Part of a small language model's weights.
Architecture: RMSNorm before each block, rotary positions, no biases in attention or MLP, untied embeddings.
Training: 503M tokens, 3840 steps.
Each number is 500 + 50 x the weight over the matrix's rms, rounded and kept within 0 to 999. Layers, rows and columns count from 0. Numbers have three digits each.

# layer 6 MLP down, 384x1536, rms 0.0363, rows 143-215, columns 1152-1343
562513501521580561415378489474501390491392438451463628484546599578531480385496514458486499502532499534501521472488494418449503649497533558576594571498515474480528546527456484449534447627481476557503534459572573524507510548431581505527560540507509485587545535500464553491542573474502470373444513478551475543556472590450501507574497559437496453518541456528522513515465463439545511532522489469474543493448400532441607424551585495476477480484516515476515520577487507612586534551497496520454558516571538559500492531534513444509554510399552459509444494502467529440573488544481519445
450557495613497479486430416442528527455477439546550565521520463491461403518484592530549482423552561424559477516485490528484476473550523492523481515550501513553531397561511508511438488535542571504526427494453583475497475443530465507526448515485442517475548524526519473469517513553561495501534452541384540430548522458414406559504456532547515515572500424503475462415496470487530482423547505501526407508500363545473411603439527524415491506397428455493490492511457537529557459481554545455506493521453433503409520532470455430411523524476485389515548500585576549526442477598536505450
563422543548550626487487508517436466586519499476493460512555427520445533504465530498450528561463509444433527507486518537486538481467486492439499518534491492555429585509522556522429477541592474480495479476501491507464542519415481553487587481537441546424508525536481486489456578503569383535438539499479483535532397538426527445470488507548534492480457447395420499485426501517493552521526548565507469545499472530498511515523514499478461483585494481511529506543527534488572528501431390470492382520517595506551533431499539557471389469501568531479521470486446445481483393490509486433
495503536438490528400520624598554449441436474551574487477510523512522438545464492512444491577505484493550506467590528480454490521480509435502535511534635409476494546480545587427570547495490507427503488440523488405601433511493523489444550413494568481484517514489539491474400447423532488485562455467585516472500443527447528545496510461512468495441503531502550522557500515573475571429504467448495406490539471458557446573554507462438435535500403508630516492461450485502495395484547555591416435512593503524431549558448517474566429458509451592469495397558506470536526524530458587497
547437525451592509516513494512452485472494449525554483454608481470457528491470428589576496421547595521558488466553555576477543503454534492496519515453497510419496430492505478422524526487526467566497544398517507488613435540507508440531521449491572549521548577515520556574518525483511466483534622451490472452524439624585529536538586482566438543431461493460475456493487547520596403556576608507502480474466532532592491544469480458453443472432405483531515506472414463513517405459497449478507492546620501467528538543474468485452502375575546505513438479541458462545512541572492480427
565515521528489475530512446568546512505530537505527513523540504456429452494404594373519489477504476467455500464509562626466525475457492563384479489573566501478570489558455524453494487470432600508574459506495456505484599529467513518446493443590505540441477466431580517545545564411508513443572524502608383547442486465493502443480625431537482546480576507484464574440494347509652510512547512552457510543551465540577461453483466503388512513516553538440399427454406485567504492520520526550417447511475519531476579564551485444534496503578593504488507498483505395485434479527472626467
544460532509519463411510511545513427503504574571462448475452539413467572484452513491621449423513565488545486430541493499442538496517441590399459509542474518474493452518475525531533539456480493534543505421412395435485531524474484584501503464452549573468489503534464454434519490541446487474456446510438552586560586528507441492517527450473540538504573559386503554437460426466553453528531499528539499470478499560480454456529519611582339479465545456491385568496488490554537535502503530527466420497537443348411566407489603513500542480409531584578508511543492443455482450476456509549
496554459538490501448516573449480487536472470436501513468513583482403452446449474447561512543520477499544480504556493372435566538518469581519528546535479500501459452569616483389465443393439446492486497465492442625538498486486540498507492408541519505388513510461512462516525431501468515471497564535530481510416506511566462520463510495521489667568516471488529431500412439483598510452552472600472519554458479552553481472487495378560454513398552552521590508556444513500513519476564555553449579401583452517519558552541510448592463561577514568588468537462515539431447463515536463423
501502449499508524514507595431533492561551475529522496484489472501473532509474487464457456547495462434494465528509582535469471626504440529541605602511443401559488518486604431503547595514482523572455441508502506469537501494519508442536557471520492536606538460549450557559402626534471362470466524535525511521517415547560479465485513537591544387526446568523493547494508508423501439488478420457574472501493549510542450477502467513588395562443543445496505420464566565580417578579421517540411501539551527492592558502482520446451454502541452508437442548621502455439532582493504530478
517534462531457499473504469518506510490525531462464530505610390473571585505499507552564468461460495541519435488516503587537464537523421530486490465425504529482459526495533441429482508495564459460547491401502484490513512437462582496551476570501524524483583489504475454421449455491588577526360438494435560551523511507591553491478546469494543556536506532565580538443538580566506562564538534518527532543612526519354501556414512399494518553507492518483527414548485548475406424486384475456568474454499453503500449494597418404454472498555499534462510462467477447454561500508345588498
470393568502465493464506485558460442408524581491509409386490469596541412458453496472474465509527456476548426462551547512415455531558464484495504568485574430626542505509525437541534587445562512455447447549396497531522457466564440475562429484475553482543434506544605453474480495573497475602302406546523533547541603577491489523537478483447560541501440425475604563450481530530554546458463449516453431509442450481413435529484574550510607431580427490527478507483523486557414582411468536536491496524501474611442480532469544540516466433505513384566450554512545448628499503465586556460
450460562511560460581451572425495384459597546484544525540415551512423506468504564525444462483449572567423533479483484548516430455473438463496559572530448546507437493451487553439530504598451498545409523491554487449493467525349546521526424521540594528543461458473440431505499442505481546441429454482519467519431575449485399547581570619541434582455466567453514504527477453457453515553421534507486456448577540490505538420473467461485450523523480451499529438514556483445420493453552553498483510511464451488505548493485417513490508521466640481528498569485452475526499444538526439518
530381469552499503557507565447444529511434504412474528473531483496449474550448570557556401596506465440516440502592524453469534492490476451472521442492465556414499449502552499466620524575538459458500464454501430561427508462505591552445515643543501475552525472469469482442360506363466419475486496514494497480511572546460421445473495529561544500550439505534643551488531557520514527604555437533451524490493507492439524452418484500498512478536437534526479531505456572612459493484388412476508369506530520604519446499512453502591517454490521433553503517456565504554450496534484595429
635550523539571434450461520496596503496511502517527477530447478506568540514564495465527331477397472483410512535563492554513516397450518550495548507520493449474430503456539468532489526497514477443432518465529486499558481463530438449430498551511497477611499542467548426553555470488376438562436559572457560551560494448523445534529527509492434428483640561529451415474585524580488528454576415403541441455560471454468450516516554560453484504618497434482461488489443498440524498437380510417484517534463404459570548457507450517480552470536562507475541525443431423538542391543549546500
493523502492514511478474501488475390527513518494544485582515554496475513489499524541494552410473486584453461476513510481483477605535429543492520455612494585604426501549525569590499586483522555510450589507459533450516456483471503391527398517437494490552467510554478498489493397490447609503523545557478441508529518485443466499629556436550658491529519477524477459417506489566510539471558447415585501517421557519508500518451569435565561455529594593423470474458418486529470472521511509599442482556494636454504464541546599475479415531479541533473573491497439530493452507429550458526
548551474446536515527468494524493584512478423544491479417456516546397514422511461483524519505501380442419548531587443539426431504649476455562559533477459487561481378509520547529513522518428486440466497544467623428425449530495491528502559412550504532515458448595521503533521442529490505441481454516445424554484524505516634624519460499503581579501421524558436552601440534521429501577432534421504518450520498434496477507509570506512495542453482387551403544403537536549495615399443520462492468471467605553590422557536462599439419477449460509441503399515455401471516513547531531579
447551498560485498521432428517446441455687597472481468543445573558524542535556452556499408522497466434511485457509508410449511537464556501479470511529419460419440439527505481611496569571514513524422546446504423506491439449459508537551491475540539480523524513433525456540491468576551543472585544467488590509453437483505444460494478560515433476504546526448552490556481467408438475488484508518503527438498468425540541461571507524516456472516511567522509535471520415536504471415540482527464623560591472479498515477513523567516458449549424486577592532445583451463521424499471542527
476488434443459494555495501417537542521487544466558367502469635439462433533467568404544565485527594487516441504533403540513484600533526475559468504550505417402561480404455499472505450420439499548390495492488626454522558507434436437444550567531505468494488538545456465485429460481603568526464488474492489487508532394555518476489552507473507454537564603563513396542508551477485549526525531505422473506499537556479543473543449452440481507496561506563550440582500544567449432501539492521592544482524479465559513567500521407480444448563504487600506535491500462481504450482410454449
556534488502492543433484433531562534483489484528550431499601489431485494544572480462451440477468468472535518515567511415517515429406585469481404449498506607527493467500450475498497549489538433489507478462527539499410516338453422563446477598458475607546548451404489432533483618579507496480545548462544632534454505433435416509512393522477441500623473578495446519530446500533546534544557429474457441538507457590507520468497429518485558486466439419567469528475577472511459580500506469504396531519526496457479539567546485396406580494423525487517453534442488401454568493504591505376
503494496498652527470564466494476501465499552452460551520565568565543526597482420456570448616542510564509475523406421485434523481506526545511533525430520437521505529548490364487452476510574444455520566532564447481519492487509521491516392400519583403482447553464401536631565519519526504561447520491523568414540500463474512576450497536514558465521555538508525400490428492512441489511496526522456558530509501521465438493531493552494488614498487542484487513468421439525465489475523477477487535508554493473426433499564572455502525476449526514476417477541392547434501417491539496483
488481513554535545515534461460616422506488464446488480535434585489435426534445518484461437555506552501464502487474570492435487422431482514520503532500483390507457509408421556456451532395492393509473420545490478497464476593473514525463608610554535452489440433494464510502470443537538419620478400553498482562523541531453407476507448544384492488551405540517518535485525483484481446597455584461504503475483450490579466539492540500473540443518505570485533522516471462569468507460509449493488460453483538585474530574627495400545514537442525452540587518462491553516615512677540544534
432451584546546563517634519492566502512474546538557491463551542525554562629557548547464416550498507592408572491578574523436467640455473497538607515515572491382505472513594529488441514536525492415588543372449581552525484435468505520473466512551597516508501572515483434413422497507475417484579528423510444529537533475457530434501546558508498474560573491566481537508448482533488530533478484553555480551553488555585466505537437616461525540504576518560508446495434562464439531450503438360584571493542518418561495442499502500548583434565528470502521631453488539515500491547455520448
484580569452502436405487457422477495490511485542528536517472527492496545464489533539548566576537536505439447603485546499476553565439520506502577491455510545531503540535479517524508404514427509481572443510499435438504501494469511491428430552527508448517533505593450402421471554489547403591526538565464502462483493434533426526513592554462441478423544511506572443561493532538492564587486474473530473550502545485476491492530440533497567570506470561532467502446555607478524574480490475537508526491530408495482584532555492498464490453413519492484433516524560492536463535455531504527
412416527516467442486599471484476556571550491596552488521458494451499537481544514550504562525453509579500460511505590550588475487451634455530477472464541529483469537425513503495459503594531484550490455468509512502485525530538455541494524434448540448526400542496420497470475530466472416495443520511462490477553444523465441459529488498526556470522543477559497464551454488517437520592464399524531502471491517556483515449476564425527522537491470555407533582548458506472501556497472588516459409501526421432579519545496505532462537425583563526559536499500510423530490501522436491492
451472493432464451506461536517498536457538525518506473476434493490444462491469450484487560416463462593452505413567522498495446487544530611516562492441538470533450489472520449445397450526382499468471490524562564542550519478515545524532518516532453571560498536577454568520424503510509444480586546486510529499462464535497502514472440513403588529496584454504517457497486555518571403529473504525505461493503512428497550438524514329482617506528448577496496477492430463543498468453532473531515542543536543459597534531520467459465553470478503609502514541454516471490509572553506513550
471512571443498575494591526461496473584401512516471452392483499488528541487509595495579567544520617569501510480469445508461532549439517436554453465463479471508538558530506535478462462504481493469383465513534472471520608526589445594494531480534417442433468450461523554547503545464488474482541485527519496429490581469516531555447432497443463524525566461564543501491476564435502482522566411464492461556479509501561445475583502467454435519461606542537461536491588534544497440559498422459455536509507496406501533526516444442465529490522427494439507472501445507546462497512528462528
505564535502453516521513432515532485471513583567488467465469422510537487489503460450436495478514514491606552456454514474497414494479450464458590530561462475496490556432393439447575487489484470454452529522536571493496428491494534455420583545547547470598447553387452491445495475563497597518514648389513573576484501486575598433521451455474461469572502467460507442539472506365520452495432362494489535505600548514504430380513550502495448492482500533658496495567592595536589404511522505515558510425508483433541555528472471508523487456554521472464522497522469574505480459476540486473
549578489522472671462490546420557495531552547516440443519511500555557440512620476461535520540455519535501470508544574528546504459426498462496492597538476531480358527529463472504544580484514577427517568605518468486532526517458508548509416555432519478449549445497384508438518513563502573525465444488475484585534451507461430506526530449518497522483591537518503429474518512529546473428508517524564463440430523520422480474474465486439452458516532458450555578501519475403501501494540443501564476441412478429513490367493433490545508496483480392518549337585554468450519498514441463504
551450445493543543492522577516423487483481433478463463488554426454529426487507455536503453508451491559496494493519492429562501477440552458508525533460570448574499441518465517523419430574461539452570524463423425518442439450507490521545515483538538555463423428475561523475486549542480559497434579468420503502498518553529531507584600503551554476482560493491503496484581541486471544504505488625523513532505472475495518554476493511453480456443521538431486487435525565442502554487581482518512489469491502529511563491448545471489512444593451418476514590387398553578572473539480473506
483506560540527501542438533514518546499506466604470549398567484514549446562446461489597486433378472468496404536397435470579493502501468423427491512511602445410506460650545595580497449449451477487537480442462453487555455414500442474447459531520514497458377462430509515514520475525507485596364579530506569542498454553450465466462508593436470399521605490410492582482392455562558507490417486519530496442548509470596425521560463568501496484516483389446440429428515483537497530542460478473488597421495561435452509453522547604513468455477531508493571498481529521517429540549592510477
559468542449442455485524473502552439408534478498487513552551458486482497456464511503508371386490495500574424484495454493408503499520484449588459544467443488558496490492498500536510457414565494512488531515424415516509516546465506531455514488500472545530587510614488518427486540481502484531410423534480455547523466510500483487500447545476532554480533575507563459484398479521504422476493635411441521500462518544534496476553621478542495515489532451524418587422494391551514493460484423526535515457514514445511544551535547493466479535511501498541515396504570603457500500504486580408
472511501452464440480409526439386556528507447568549428537496563522583523416430613488509512578493549477485409467415471447554464489517514554482469429491582499570452474554503569519527452542473549497493569484438493528471461522518514504477486369523442500483418498522475507484521448486443554490587446461504458392511563564467479481508514551557517476548465406425535581500410476432459508492591511561501449476547436510492548492419450545559558472529440433470499486517534595593522532431527448528477512622563528455558707526441491564490487464490491464439428520437400443501492507516564420435
484531473437424469563526477524484432436476488430451503534559431402546500484513502518516465509539519470456506512557472480557459427498524507432523532564429542537475504535599536443416541482479538437600442525581391596477527496480461537492514429451497564452553586466467553489486577553561573421451537594532543505444534475555500482545516463463640501447569542598435521533546573442523522451482482544468553475409456504562541508437537462484526473583525476574495499546526442541540460481513542531390493590537507470581557466531510467406456513517432387507471589635476399384564547449566342564
514505475488418505446472470432538574509476469454553546440432481431595496420439470527519609491498466539488583547445505499510542468565521455547509516558493462555540473466571522506468477419450528568569460482539528410485473519449450452452543452495572457470443463465493581508457429545479544502504500464465547583467536536494487447407519613582621540503580488410516513530504479516595468586554437494473531479428487509474558460575520494480603495529434503527404468500553554530562445538515540583494453477656454421436543600478456531472560435477573523481550433559416498498403558521475465410
590536439528497511501467404493498439521546530448410519457529437567525514494455576410567472526521451507551543482561531472421546535496517529482463473535392516551537529459574471474452471589532532546422528411409499455475561495534573475473512457428568473541517483499522533522549451547424527486547505597485524464479608526507527467490490456512456458537479527473524469470512573401431500495462522429444493424459529498435505540497616538427453467420426484461422494472536487512502433528435495593538501419447521434537446514598499453481459431375493516564557494533493504528453517391515419450
524499541501548572494509497491540443472594465503542482510501415569394560510508489515479479504476326508466561496503474389563537484502477583528601399509497629440570462535596464580436496536474462523444540487473573601617541530497485506421471553524522546527504465456516610484459512470518382524520522513544490594533515496439520422479585514483550497514500500506460506511431476480444428583471494476524583480414385417497628523534590525585539475526528502451406478542501537442588579468519590431483555543483495530505581489500516433365462490495531472545426407487545497519474449515528471533
456492474472470491469518548421456471427486570514420469517487567501537533530475545359536527517528464470408553505578626546411526449437446374522469474453524473511507416551445406533590532475479467522587471529584434543519427447600555503502480425530510468490558490579559454507494441504521494511497465510548547483565543464450409529475510513470421520463461558431465455587539512524449442541462430533436521450495441519506496354461526469523541448464592519498463519581509514505469484480433526459490592535481404463549471420416580461543490494553562565479473562370499459414470523604532555553
517441454563593494439405533576485555531435569575525420451578451542445466471454531583502463496384488499561583559390519478448554525447515423570531539507584465556458439475445496572439557502443495498498467520474460485411571524514409595532491466478536613464567440508408450476474491571539607472538466538532524534555435520428510571495435420564485399510472428548520521518499544530474547527589524494492533497483549402494479456410519550509522549538406458514443526536531579505445583561423475456447498565453539581372438418515572524428507504446489477535506442353614505464545502450487444528
430520426445501533469456444487472501468392555545458464542503532473509489563501527392450456478442530484569441460493548476558515514531517435429584390522493562482453493452636561409427465465505462466486493500557451504573504478506547540510529552515503527442470451569489487510471414429420415526432497448498505516472601577566487417551502501474468560613490459469474529526477499484495519488495413466546532494502448534464550362509524430513521564555585495578526575576501635433515516557460517473495509524524505547502430534462436497605466542562450528496468503466562456483535495481497486476
470493522527565471441473574556403445468446519405501480525502565515399492561488510404516635528480475546476528548506452416440472516468583566578497527504618512437533488545522510498513478458492519503476456518464460406426441494477513475605572488554562539441518509446568471549372409450540628509548520478455530519511497521466519457514482490536407430547572565511528470528477514415395511482458520444476580503489488486517542552493540478450481516500455455439554490525557442496527472554482547516494537374528451486543558459504536450470420487508421506481540486488448491411519505556490466452
547617501493495444446535501537501541541589504547541480471510435503515464620592611601548548541531534491479494578466482506445423512549524377553566568526516526503424549584550473400503490473507469544469480542517498628449442540467473446505533556516508469546542523472496474467490500508558498517529544474530594489440460492501466492544501490403432495559576492556448567453524487477503456438478526492488457475528486440532555435462603405513649505515476552471524517518448550478440417512510552449444530529550596510585543609459514533437446514510502512532655483546496482439531476574453614572
518486523483456536514528436442438529474541546557479573534538467490463517544550482426465514511543526509470558506471479548577573489447532486454461434543507475460456578396489605526524422484512467369471463479450511502538475505471551510555461497529490586453585528501468525546540460502554545487457521654470530525540478515453459455502466569456432561516510474504497527490506526504438564534437448615465474604475503507492503417532491563490416529441465515512431505503592545535403460456450512469424556515471494461489539490568532511508552594506446456452502540563517539480490506370550472398
553479485479513503566476505508438585498500496460477503505487482474494508474384435613390490630478579498499454621609593486498473541473523479573490480554566532455421514515557514521528444502476573507564513490507416412508532483513399500489504556410537500506508512433550446464545552395440409453405463480503532553493623485476396506488560533540512565501462473473450530535492557489481522532445493551562546476560556517462498514489464503583567449546478467564495438493453552504462485555529443452479512538465470556510513433518535519573469468459415471481564519416526433487451475514463596492
493501579524490463585494438466489408455499468426527504519575485481524481530466472449546446492522559519434588527442527505462475490493406521372480472522412519480454510513537482514510449489515493530442413432472486557521449454507480522536504423492471453556571533484458491468491594468532502551445455478547600445621482492564448618629548497423465471550523474532490529536446503410503377469474481574590491553480594442489457538413509475498513534501528537477378458535569477471543410477519525487512425532401539479504427476499491482522514527419564452431512540469482433552542477519558592498
459498492563426514435456524355509500469548486476561475479548641621440552444483534524448496562444507599441436431488400545536499507484545519443553570533494481529459425490444578507450518446521462496456537444508530524460465482511428541444434479508540537441564572527441516532432527481440452558458475471495445451549524600525439396502671388453499490499572491538498502436565499434437470451604470396447622562500418503491405534531500452479465536533497521557569432534542544481480446505471509579471461605460447525568512498488559518475525473395558515508432480534479506449493465470476521448
497464508518508449433493526533477524490453507505523592484534546546547528465584518463473518473505435524462486543613571539589530541403374552499448450508481553524551573548416436514501526510426543528534477450488536500527415475514456494597528498501449493509485519533498466509541503505566500542527550481564474489465458485525537535502487488575483463570382462578558565442513474470550537527500579483535412469517488606518500567446477449421494551546524509375488549462503488517523622524484494542582474497480598516459439512501420481586444479589511450504521498536413496562547570569341458468
494520420537555490416518529496445535478528614485484475560518445569546552464419474509522438392484526463527567497514554545480470504651535506450579457515440473496536550488488591504538537515487479559478528489521493484517563519447500464488506489576441473420523513459406487530551471514428541509472596479487533462561487428487518527513493513524547554512515448423565422479515588453524424530514437454463554490418500469549531459550513433516591426484520544481511524497431526558557525563483503486561419457467563503545532393490510429567522520558455504564506481487442600533459400489535436505
449540532511440524458449447539536443485561489439562487467446549520469501571524521526572496465440513547558449502598483545535422432431398513538467460466482500496532409554390461431504579460440545433439501545452561511512431493474490526542446466477533517497437595509552498438428549467578539453508404463538537525487593466504469594416548493520502551458561437494540570443417436544489524524470495473447454438507517528527491508547462487385590429552453479463511431471547600599521531507546587458415529434522536514457478538477577476408448563532514405580471583491519472459503472522567542420
292485447555499545499490517488467496425449442521516440478539558561451420560564511396533442557444444569614529526398502365511349468539535429564481546436491598447462560420464538487574534558563546543511387461567505510512498410451597431433469448464452538463611623440561522514439582564541555414491510471554565421498566452331190398514463455568517558472576420583385429366536453427549489443384391409372581335585507508545584517415523484519479449502632457473498444478477373460426606589524480473540617482394482464546536540459502396545402519437481510563545597436591530458467536446571423325
448511529520587541492544528563500585473597507508487496558489503471517602497569552451527470506381555501502494411477506504481522478434495509602429502430497442530509529507489486553525482543576475537508443458418511563481488541520597505531502625461418534509441531469519591548596514516450385505489587494473498545536543539488449475572532469518471450568469560484515579555544394548523408507529460584485519412457524525547473574607487591557402430587476446518564520486485506587466457524431444449472511469497432494453524452458505562432442506517537552461495521563546548534531544564581530516
466488467542537525520491521467481532531456439485467566435482533498692423498526470489480530507556389458485521532490474524520393468506600493511558466462494541457488466402539521462468609432552446456423514640486582532542484424509499492482574568396614561496656518563566499498523566525510417427530520491530491615617585560446532570573539516595525511459500463490426480428539476511492531523483472503467458450437374419532546502497537457539491555583533439511479439503476503391478447501456450536546516523515526605379480564588426526503513439452544546461556651478484498482499538478574523501
595422453408423502459373416436428464539501512458512476490517526476570536619526351551441555483567616586499458526502508483508570486558499494467540534502512577456424569498494482504529573476483533504507514558530457501551603638507456492561437494383469488547461561468536509447427482570460598407505445532341488510436616451452473510477486492497521503440479420583602558467420474530550496481476417395581476517427556535433489566439503467491609565620481437427484548578511493493412482470551489503414548507498504456508509553474496468480535503484440512521499571553529533608525443555528546548
524479536480544539511495421415564522494546481442535406522480521496441489473570528561508569554542474452587425464518528470514593544601498446542506466443475529469580587555511500460564503529508404448429531549514545551464453464587510456569454597518549533529419511474478490469540451568412459575454564439517476543495458506346564475482472619499532426536561442609454639470420517557547526511512473539468540519530433556573550435556597457528549527530610481415484511560536439523496538522487377459436481418549451417568518530496527554494484451446536473511452517425518513500535496478476510563
567442416578496488468487539478470471513460468563501496469414498532546523502477596601502499383544510459408447493524457454413471600531477611470543420470493516627504523580578431496486506554425515539487547550508546525424477568522481466502447507530508468513429549510466474540571408436475512486483428499489590496449588499392562491509491398543505479405529542524481379434554502471484496561446493405520457490560481434512476479443507519448482573489374428555442460573465481524486460440486443510525502453555510558521508494592407455470475398451466454538452466459504512494481553524380430589
461579444462524459457488467526550522498406485471463625565499505551502490518525491497550507537555463399426432506491468519458561515431512493539491404477408554505425536508605481512494505494469520504423544542544577606506521467541530575377368449539551495488520470520496587489518527533480502591552473520446476466432587555533541565432506455480445467491424458577543501471473537460472527438479414521542570435520464483686464472475478515489563561504499573403583438576560441475622501442413497514386494487434478533488398530451579534443504502464485545559567494501523572480440529550502420450
519479515553425520490515506512437445575487490505514481579583479473516497552562497500455450384596554438472465544468498517462495570453443448535482427525469547524460490486633485556452516481516484498513489421476489493435523509486509542503516505418499384535491526560404458508478506468508579460491524557450461464556479608442584439606582556477457487485513536496444446473477467491471484431522467448452499533508484527539474523420518409534506533557534491480437530464527645543558470533489534488552482558487436445477499567498465467503530383540519494509585499522465422429469611565500481487
546495456463496455390593510489444445459451419443493615557483507551427540507505380497493426479430494515516404485558442466522494614475484515537470450515420458464481599502491436512520545449504495463547569464615441562528531480516501491470540506444446580370541477506465590564587496475450565398512498521581452448527572374456453462436486551527436611504530452543534439485562459390516483448479561570525532477570494427539518504556515464498478563550526446318492481516510479674438458403539542497461506503433443479579537523502475458545415457499367458455528487516572498532501426412554464468
458478583552518529596470519521454508526519545512574533496513506444476505504567493558438388456449593457383463508474501437490592510543535532425525513495562580505540594520418518460509400498558586599488461436552506375430506437456590497531546524406572551499565525456534512456445544601442473477493487612459627584540514474489487443469533530460420454448428513532577466520475469452559509536521568466476457547515506490486576459405463492613523519549492454431464453500580523526506546450520504465567471510502456496499560554547435416478442528476487449558407530501529427517564475509522550571
572566637485604526546470481542447524484543532513514636441475539527533477581523519472433543551509409427457569514490535482473457510469496442517617551451495439577471550454505532488537551552462491610545509533455463529505494471498486570424558483507484505531544475486491549528418520484516555620481524483453477539471455569506647525406552491493492457477527455520597370579474476531519535413459483463514486477536547572540545506480492544484531508461510412475466490494537476467506590608453599425496364458404503550358448458508505522455523561549571494472474559456530440486460486463560498543
474467525473504529487510531509527437509445516382433474338476431462534478522546534481573540521449404505477428518503466569486383457565482563480501541498508470541368461551489435458462450476417558473526554443437548440591562580511512503563491425437494513544481524570545552495449544440456444548596498456421486495506481457486587486538530510529490454463522506501520430409393517422544456560468536548499551586551484471464567491485495525518549488527473503419509529480480481519450549561443453620445470558524557545422588458478546578581513513525514511491455580528593500522432427488542541445
504585484405474443559471410566454496452490407550557506518545451467453523467476399449505561478472555458603511479559492492599528473518557488490443554430498493488445437464509502531536485512533513525571420516443595505550519537553439442531589472605511512467443507553520428465409481535504482445473635540515438530513553454488441463542568595481583515500399383484512546542537412525525476393501553581557467494546473496513530463473467511531517492395450493472551439458389497444534495513446477576512445485465468510458542449505502506540530466558544581487478499480500504513619460389483474521
495519491405508422427551467503494500366561538496408503520611508470493595545527467551531554470595607498480439436456577494448430387475489572503412494516454515450478516440465579442600479537555476522441504450367527458475573459522571431472577498444444431427512461516587457462484508470548577402501589533503411495491445515447519548408470576433507451536515509552461483448530422564502557481457500467514469540541488487550502501535536416484479405488540585500655539519496590478474532555495478439496530451572606497477517482441529499475547475532513439472395499435547502381474518482527557552
463556521502467488516463567412479475519582484394509475552452563489475569556489493439435463531514468512496476501523489502568477611563487411418492422480505501468449491541596487531406540457626637423513499493557463486449478506521487514474512563500503551498508530482427537595538472462509509547461513537574494471515452428566572524462449494432491494464485475495491631409453487399477544520486469568555543594569516556511502440446511509519483551484460445540597420558542561481426444527475430490537531588518472453489422554428496481497507422476465556543532459529526540553541418528507466491
625418444523468468462541546489396542447515468485536458545590541444491480513489551451534479449404540447579396507512552477479521439505469492512481521447511446527462532395504583503471533578486569548526583502453524494441493482484424368409538556492483506500461562395462469440479534560490509483503504405511512487603505569436460495413552582509519550486469481516452521467419553463414523504617528403450460512482583449470470518496541523504388491541520567534529464516564532497443565483392532519515461495448509603489516495589450460522645497500524496367558408528543492548467512408569553577
431534520505418525504525549579463535481549524466521403455444453498470449527557515410546487485548443531527512540520453415506497478480473427499457489518533558499527556525461485521512509446551477627425502507505449468531376545529557487534462535528476449569476408458450489515578497413539484523557442405465492412511492499524544493523522526405406546564538546556517543475438438442630446606528533453499539440641522492478586391466422435568584513441477562537491385495492488405475572453487458454551528496603449398541489482503384554464528543604503488458483453487534483426477584530535494482
524398524556539526500459461526464349517526522481483540546553499522457412455444633546476530483496539483452523462443530505513541497540538592464477539487473429516580561481480505431461456502491551524510501540521456524497572437426547508472525390486514451533429515465401453517506496546528415498474569454538484513469479475543562507589464408374466497390493517497479538499488589539434530466526449544459451465445566513479406502434501434442476502549499571420433534529480471431627507551507519527501554539501468430493480446535487495497523509405442482438543591475518455530504525560438470439
431480482508502491473462451597558535441531555462556404472539461490523482536501498456510445447553449428508471481476454487490451552547456489339467579461536501503469556565551557529426486475552467434511547553440447527494385574553563501451454477409386507489465548507495471532445350487446501551536499518480408433494521464453488533492479458536485579500501513476510499453421457478474554519463492614490539528563504415545553519576506515561512476526510596479518572506542571552546526528485435499416509486516534540545536540562503412562463564455510528560493532478432520531527487485436449519
585565600501486542565481459519452448420529464547570507523533511412474494496558440532521558463459480435494489563537525625540490490427521508580544463505526590474540492459492476492444473534507556522495502460451433462416518539474450493509551452627594508493461506520554477497426508477506417462482450554528477519441456427580493546499389501542616496511515405520435549466538502546590497517539583608550483455521506454468494363509568469570499439463467490611429478524491514504488447516482517427481493456497417536405475507511551493645544496480539450510499450552504478460541479505491445449
545531335490517366460440527558383445483541479493438517597405499440424494485484408479539456423518499569540540450426520561535583481473466497428473395528455435488463544538530514538484562445538520510497500604447504550549352564507511495506407461571563605504468544464523491508590436512442509492429466457497485583447555407541603493496488552521510418576480498507553550499476463465512580529501485548535408489517566491451513502531459538473461462503537522403394533489470489593432538453473419462469461553554562455538516429441465557410549474484552555495441633494515602442573467439482570609
485528401507460529312553483590502493479443463502488505487451458483512523441471515425480542472493375485573437574494622508502427504468527488471457485588505605513511571547460490473587442560516477456517588490510487522410490494482578443524461408546575499451508496502490454476456439594550482544551452547551483410549574507516545589447474444507367492442496457515537466562504456515466509502497471385417470506515489602549554524558495489492654503505472457519503490566536504494458534554453512517455410435541561517436506573527473538487469574457441516532536508561505437546483614631439500491
445533537482549496477381511481441500574473512550464474428576496524628518464555515510548525521533504394549401511516455473575575389509574444593580469472496482539431526500544489433483515548527541442464487509466471584511534545577494436524470511430444485400580560521434516519389568457418526451544556489520503554524536567481498501482514529566455598565526544458503546483450374496560495515441527563505478501556448547508506498468483492427569507469472575567514468454483412543394543495491402549483545475502510594528525487451379508523475467435448535601526435524540511486448502478531602529
524560512471498494466369449548586600634564439544527515521457539450416534462419481597515447566437519520460480531445410422507491429428539459616481464532449419510590487554522492542470494518477520508496424520540460496454547537539553602481443526455539436442584574483405519600591477527523488524450574465594398506505562530477552504445546465447481430429547521505445493539423561456463536506541502516469414548524554453539494491493512565473490583547492443474471482494534585491483558409580467507546367571421486517529506533511572486477477476486454455550599517505527531464436481544463538576
503561513462529608448459448529455412597478490458451439552460585471470468446492449532502501509466500557463469505545439442453550538532449459438485466501493463458470452514525440507518456513480362458548531524431467432441510482564554469537454569481532489454547500436494498497603466598465403456520512571449453549547542539489546478452438498539449485529528472570492612490405484489471578441446433610504555527533414567504442518551528538559370501467582532550515521390477521484468463512626434500488547479532419422447514579455514506507453399526501568446508550518533515463425424489455495511